{
  "n_kv_head": 5,
  "head_dim": 64,
  "vocab_size": 15905,
  "activation": "xielu",
  "bias": "none",
  "parallel_block": false,
  "init_std_qkv": 0.0708,
  "init_std_up": 0.0708,
  "init_std_down": 0.0,
  "optimizer": "adamw",
  "doc_mask": true
}
Each number is 50 + 12 x the weight over its row's rms, rounded and kept within 0 to 99. Layers, rows and columns count from 0. The size before them is the row's rms in percent of the matrix's.

# o: layer 7 attention output (transposed), 320x320, rms 0.0591, rows 103-127, columns 120-159
# v: layer 7 attention value, 320x320, rms 0.0579, rows 104-127, columns 120-159
# q: layer 7 attention query, 320x320, rms 0.0602, rows 128-141, columns 120-159
# k: layer 7 attention key, 320x320, rms 0.0598, rows 128-140, columns 120-159
o103 096:57 55 33 57 47 48 41 51 51 71 66 30 72 59 53 59 33 32 53 37 33 59 55 56 41 32 64 51 63 42 44 45 50 46 41 36 51 60 50 39
v104 102:55 27 31 58 47 48 41 40 57 36 41 48 63 85 43 33 22 37 65 59 62 56 39 42 63 50 57 47 53 31 55 72 46 38 51 30 45 54 52 42
o104 099:39 34 44 26 35 37 27 42 43 50 70 53 56 44 40 44 59 48 62 38 57 59 66 33 35 62 38 25 58 37 59 56 49 33 43 61 76 54 52 55
v105 111:42 71 79 48 50 67 53 61 43 43 44 47 60 40 36 57 62 57 51 46 47 45 40 57 51 50 62 53 58 55 43 38 51 25 42 46 69 53 54 44
o105 103:51 71 66 45 48 55 65 52 46 35 55 48 47 52 53 38 51 40 35 43 42 57 63 58 54 69 47 49 75 60 54 45 52 49 46 35 48 44 54 53
v106 108:62 21 45 49 64 60 46 51 57 63 43 57 47 64 61 77 69 57 32 60 42 45 46 51 52 68 22 33 42 34 45 50 47 59 39 53 34 49 66 48
o106 098:29 54 58 48 79 37 12 55 55 60 55 51 47 58 65 66 43 64 56 51 49 50 36 39 52 59 67 40 54 51 36 41 53 48 54 61 41 48 72 54
v107 110:55 50 69 55 73 47 51 58 56 60 49 61 42 43 68 57 47 65 41 41 44 55 74 46 56 37 56 50 62 59 52 39 62 39 47 81 52 58 65 40
o107 100:44 26 35 43 57 60 26 58 55 43 70 67 39 52 41 63 39 64 56 65 48 67 48 37 32 47 47 28 42 51 60 43 60 28 37 44 69 42 65 47
v108 124:55 40 10 76 56 55 40 34 54 59 42 49 54 59 58 52 66 54 48 47 26 44 43 67 47 46 48 47 57 20 55 54 39 60 48 53 45 51 56 53
o108 094:52 29 29 57 40 58 46 60 56 79 43 53 52 42 62 65 56 55 50 61 39 62 53 51 50 55 57 41 33 45 68 49 35 55 48 56 59 44 58 27
v109 108:56 61 22 35 36 44 44 31 60 63 45 42 51 46 43 53 49 83 59 48 49 28 55 67 37 06 60 52 45 45 50 42 46 37 47 36 57 50 42 51
o109 102:64 43 57 65 61 34 47 53 43 48 61 45 80 65 65 55 49 48 45 54 55 54 52 53 53 42 44 47 32 64 45 77 46 48 66 54 48 55 48 43
v110 102:44 32 53 52 59 73 46 64 46 46 40 61 43 52 65 47 32 32 42 40 52 54 73 47 55 59 49 43 36 66 58 48 21 39 53 53 69 62 56 40
o110 097:59 35 36 44 42 45 58 36 46 48 39 44 60 53 46 47 77 39 26 48 43 53 45 59 43 64 63 50 59 64 45 80 48 36 45 38 38 54 53 45
v111 106:78 41 38 53 57 51 38 30 29 63 40 42 55 49 46 71 53 30 44 41 43 64 58 62 41 34 57 52 58 55 63 32 56 64 69 31 51 45 69 50
o111 099:74 41 33 59 44 36 54 81 55 48 23 71 43 59 54 48 41 30 57 46 53 40 35 41 44 53 48 27 55 53 33 62 67 53 56 62 41 51 49 66
v112 103:63 33 27 47 57 45 30 42 53 58 59 56 51 82 53 52 59 49 42 52 24 61 42 84 36 41 64 45 46 29 54 47 35 58 46 51 50 70 52 48
o112 102:43 56 55 52 47 57 43 35 58 68 34 68 20 55 44 61 64 45 45 72 39 61 31 69 63 40 83 59 62 64 77 50 24 46 67 55 42 40 32 65
v113 111:41 63 60 59 60 54 50 42 66 62 52 40 42 37 51 48 29 51 67 55 58 42 55 33 59 51 55 58 66 78 67 42 39 64 40 49 51 42 80 53
o113 096:72 42 40 45 38 50 80 31 41 58 77 28 50 60 69 49 42 42 47 62 44 66 50 54 64 70 71 53 25 42 53 61 61 52 46 42 29 37 42 46
v114 110:50 56 33 37 62 49 61 53 49 46 42 38 58 41 25 34 65 48 56 49 48 59 40 50 57 40 43 37 34 35 37 88 43 41 49 35 47 58 26 61
o114 100:54 51 51 42 63 39 70 51 51 57 66 71 48 62 63 57 33 43 64 59 50 52 37 30 49 44 34 43 44 58 51 41 69 51 50 46 24 49 50 42
v115 101:44 59 74 38 35 69 45 57 34 40 68 67 58 69 46 38 53 57 29 36 42 46 49 39 56 24 45 62 32 77 46 38 36 64 60 55 49 56 56 44
o115 099:44 41 51 57 35 46 54 41 33 49 60 59 38 63 51 63 44 54 56 66 55 69 90 59 78 57 68 47 54 66 62 79 43 41 36 58 62 48 39 55
v116 121:26 32 44 19 35 43 41 48 54 61 49 34 53 42 42 41 35 70 77 48 39 70 49 51 53 71 55 38 61 38 48 44 60 18 50 33 38 48 45 60
o116 096:39 44 54 44 73 65 33 46 39 37 58 44 58 46 50 59 46 48 44 23 48 51 27 59 48 50 52 47 36 73 61 58 60 51 56 51 67 61 36 56
v117 113:57 61 39 45 44 72 47 50 54 37 61 69 54 34 59 59 71 39 66 45 42 40 60 68 61 54 62 43 73 36 55 51 47 51 48 40 45 52 69 30
o117 106:51 48 38 71 35 59 42 52 50 38 54 44 28 38 61 27 43 72 58 41 71 42 53 51 61 38 63 36 44 71 46 55 57 54 60 46 49 58 49 38
v118 121:45 11 38 38 59 39 56 44 56 42 51 61 41 74 50 39 55 44 66 48 37 68 37 50 55 43 61 38 36 43 57 50 41 53 54 62 38 55 47 46
o118 101:30 68 24 60 44 61 58 50 45 44 39 40 69 31 55 61 45 26 25 46 69 36 53 56 56 57 55 65 47 54 56 58 69 44 69 68 40 67 48 61
v119 116:43 72 55 72 69 41 63 58 42 43 62 53 51 36 69 66 68 62 39 69 47 52 41 52 51 29 43 74 46 64 38 36 51 51 26 70 64 57 58 53
o119 101:41 40 59 54 60 55 33 45 42 50 55 34 26 45 58 46 42 66 60 69 33 45 58 39 50 69 58 44 51 52 42 74 28 59 69 39 51 37 41 40
v120 103:52 32 44 46 37 66 63 48 41 23 44 55 52 43 31 53 59 43 67 43 66 43 58 54 48 72 41 46 49 34 43 37 52 42 37 53 65 57 60 56
o120 098:59 67 47 47 53 51 50 51 36 57 29 52 72 66 42 34 52 79 63 33 40 57 48 29 65 41 44 54 48 67 35 34 46 46 49 45 61 65 37 52
v121 099:34 28 48 59 62 42 46 48 49 52 43 68 52 62 41 32 34 55 43 30 46 52 47 49 42 51 72 39 37 56 64 56 68 51 52 51 40 60 34 47
o121 101:45 27 73 43 57 66 36 68 30 50 58 29 68 60 60 53 74 49 32 32 51 68 20 23 70 48 44 52 30 51 48 69 46 46 44 41 50 56 51 25
v122 096:45 53 67 49 48 37 63 61 32 47 37 29 59 56 45 65 48 66 43 81 65 50 44 29 44 50 37 34 68 37 58 43 41 45 51 30 56 58 33 68
o122 098:41 70 69 49 51 66 55 64 60 49 56 48 57 69 49 57 56 40 48 61 70 36 51 43 41 57 37 67 47 49 75 57 39 59 50 53 45 61 35 49
v123 088:73 60 42 60 48 64 52 68 31 46 63 85 56 47 55 47 71 28 46 57 54 40 36 63 36 38 55 50 41 71 48 37 44 30 56 53 53 53 61 40
o123 096:53 58 50 30 38 64 44 66 27 37 74 70 59 50 44 64 67 60 29 35 39 58 58 32 52 53 41 48 18 39 66 60 43 43 42 36 39 55 38 37
v124 095:57 33 23 46 48 71 42 37 52 50 58 46 49 28 55 56 43 37 53 60 41 48 38 54 60 64 46 56 50 54 56 49 45 36 54 34 35 47 66 37
o124 102:40 49 47 39 61 66 38 52 58 57 49 45 55 46 53 27 58 43 60 51 20 30 58 39 57 39 58 63 48 51 41 43 51 52 61 39 46 41 57 49
v125 094:41 38 41 58 43 37 61 31 77 31 75 55 43 50 36 46 60 69 55 43 59 49 53 29 45 39 69 57 55 32 64 83 61 40 42 45 54 57 40 74
o125 103:65 73 43 70 56 62 51 43 36 63 23 42 58 56 42 58 39 64 52 68 48 24 61 34 59 68 65 36 65 49 71 36 53 31 68 47 49 50 55 31
v126 113:58 51 33 55 47 34 43 48 51 37 45 46 61 44 42 52 28 44 37 46 56 35 54 53 47 60 58 55 56 46 57 47 61 40 50 57 56 61 50 80
o126 103:63 44 68 50 63 44 49 45 31 45 46 56 76 62 35 37 52 40 56 51 47 42 39 38 47 26 42 58 73 54 67 44 62 24 45 40 42 32 47 51
v127 112:56 32 45 32 44 46 43 47 50 48 34 42 67 38 24 38 40 66 58 50 80 39 25 31 65 60 74 58 52 62 46 62 46 55 58 46 43 68 42 64
o127 104:72 73 45 29 45 46 46 61 44 47 61 42 57 60 61 44 65 48 19 24 70 35 60 43 66 65 41 49 42 38 62 46 65 66 68 31 30 59 58 64
q128 069:37 49 45 44 57 54 45 35 71 50 52 44 64 75 28 34 20 30 63 43 55 34 53 60 50 29 51 53 22 33 59 65 73 58 69 21 32 68 45 48
k128 062:62 47 63 50 44 49 62 43 49 59 30 41 20 39 50 66 59 54 59 51 41 53 47 50 61 71 50 58 48 67 73 34 21 81 50 56 62 52 54 53
q129 056:31 41 43 26 48 65 58 48 43 59 29 50 38 45 51 31 28 57 36 23 40 14 26 65 52 57 59 61 40 32 46 30 53 44 37 12 73 34 29 40
k129 072:48 70 45 47 59 32 49 26 44 44 48 45 53 41 43 45 43 53 53 43 54 57 81 22 37 40 54 35 53 42 52 59 43 35 59 74 47 53 44 47
q130 065:22 37 42 24 53 37 77 55 37 44 11 36 44 37 65 70 46 54 34 41 49 38 50 38 50 33 45 38 58 52 68 73 32 40 26 26 59 41 34 37
k130 066:53 72 47 52 64 43 63 50 60 56 50 54 36 49 42 26 48 65 58 43 71 39 61 46 44 30 56 30 50 28 34 42 23 42 45 41 52 50 56 64
q131 066:60 53 46 68 53 48 43 49 34 58 59 60 40 51 52 74 56 51 49 49 54 83 51 57 67 45 42 57 65 60 32 60 72 67 52 65 47 53 45 31
k131 070:55 35 57 40 38 52 42 63 61 52 63 59 50 50 59 41 62 41 60 61 40 49 39 62 48 56 58 63 56 51 57 53 49 43 45 45 67 47 62 58
q132 071:58 60 52 53 53 61 33 60 50 67 60 40 57 54 51 30 42 45 52 37 51 50 67 52 49 65 54 77 67 44 42 29 63 46 51 63 47 65 45 36
k132 068:32 47 65 64 33 42 50 35 48 45 59 36 62 54 63 65 61 55 53 42 69 40 48 47 37 65 39 52 45 63 38 72 53 55 21 45 48 59 42 44
q133 087:45 64 48 40 45 50 45 54 49 79 55 52 66 56 35 40 37 56 41 48 36 36 35 38 32 56 59 49 39 42 72 45 14 35 48 33 51 33 32 56
k133 070:72 66 45 52 67 57 68 42 79 50 39 48 36 38 55 37 49 47 59 53 64 47 74 51 66 55 51 50 54 57 56 32 46 29 38 56 44 58 54 55
q134 081:51 27 42 55 66 40 45 55 60 38 65 58 64 46 65 53 60 65 76 65 59 58 57 71 74 33 62 55 60 41 36 71 62 56 60 52 37 53 66 59
k134 086:81 58 39 49 41 48 38 51 50 77 44 38 58 59 54 57 34 47 27 63 44 68 47 58 51 48 32 46 57 61 53 61 63 83 57 47 67 37 39 65
q135 065:41 59 49 56 75 62 67 39 49 51 58 55 43 36 58 28 39 60 67 54 56 47 54 56 46 55 65 40 56 26 54 39 50 51 78 47 53 63 66 43
k135 066:11 47 57 30 43 64 64 54 48 36 34 46 53 47 86 48 50 65 42 45 70 56 53 43 52 54 55 68 47 44 40 51 48 58 34 68 29 53 60 55
q136 079:53 34 59 44 47 51 35 42 59 51 28 79 64 88 43 60 37 59 63 53 58 62 47 62 72 47 37 23 51 53 53 55 27 43 15 70 74 28 53 57
k136 072:77 50 17 39 46 50 49 52 35 71 66 36 51 55 44 43 30 31 55 63 41 51 35 51 52 40 46 30 58 50 59 48 53 53 59 48 57 55 57 57
q137 082:57 35 47 41 65 27 44 45 68 53 55 53 67 62 74 55 36 57 69 60 79 60 51 60 64 27 47 30 61 38 46 79 49 80 52 55 61 65 64 52
k137 076:38 41 48 37 45 30 48 57 43 57 42 50 49 42 56 60 47 45 37 65 51 55 15 60 42 50 52 49 61 73 60 59 73 79 51 67 30 34 35 44
q138 079:44 61 54 52 75 48 51 59 50 41 56 50 35 57 42 31 40 46 42 30 36 51 61 59 44 42 51 54 51 47 53 46 55 48 66 55 46 78 48 48
k138 082:28 50 60 53 66 59 61 70 66 46 38 76 47 41 59 40 51 56 53 39 41 49 50 29 66 43 39 66 50 55 26 21 51 51 23 68 54 43 54 29
q139 095:62 58 55 40 36 60 64 48 34 50 53 56 22 40 46 56 48 35 45 32 42 52 47 40 29 52 59 48 46 53 49 10 32 36 40 32 66 45 47 45
k139 074:47 51 52 53 60 53 56 71 43 41 68 54 48 38 46 39 41 28 52 46 55 51 62 43 53 53 59 48 57 34 54 39 53 20 42 41 64 36 72 33
q140 082:49 46 48 62 80 35 41 53 56 47 36 46 53 73 62 55 61 63 38 78 54 64 58 73 73 41 35 42 51 57 48 64 55 57 83 58 35 61 55 56
k140 083:44 48 43 43 47 47 50 33 57 43 51 38 57 45 60 39 62 48 61 47 49 44 63 51 60 58 60 57 56 66 43 81 62 50 37 55 52 56 27 32
q141 091:74 76 63 38 61 54 45 53 34 35 73 48 20 59 50 45 74 55 39 50 53 58 64 50 46 51 55 38 51 36 34 41 62 55 63 65 54 48 50 37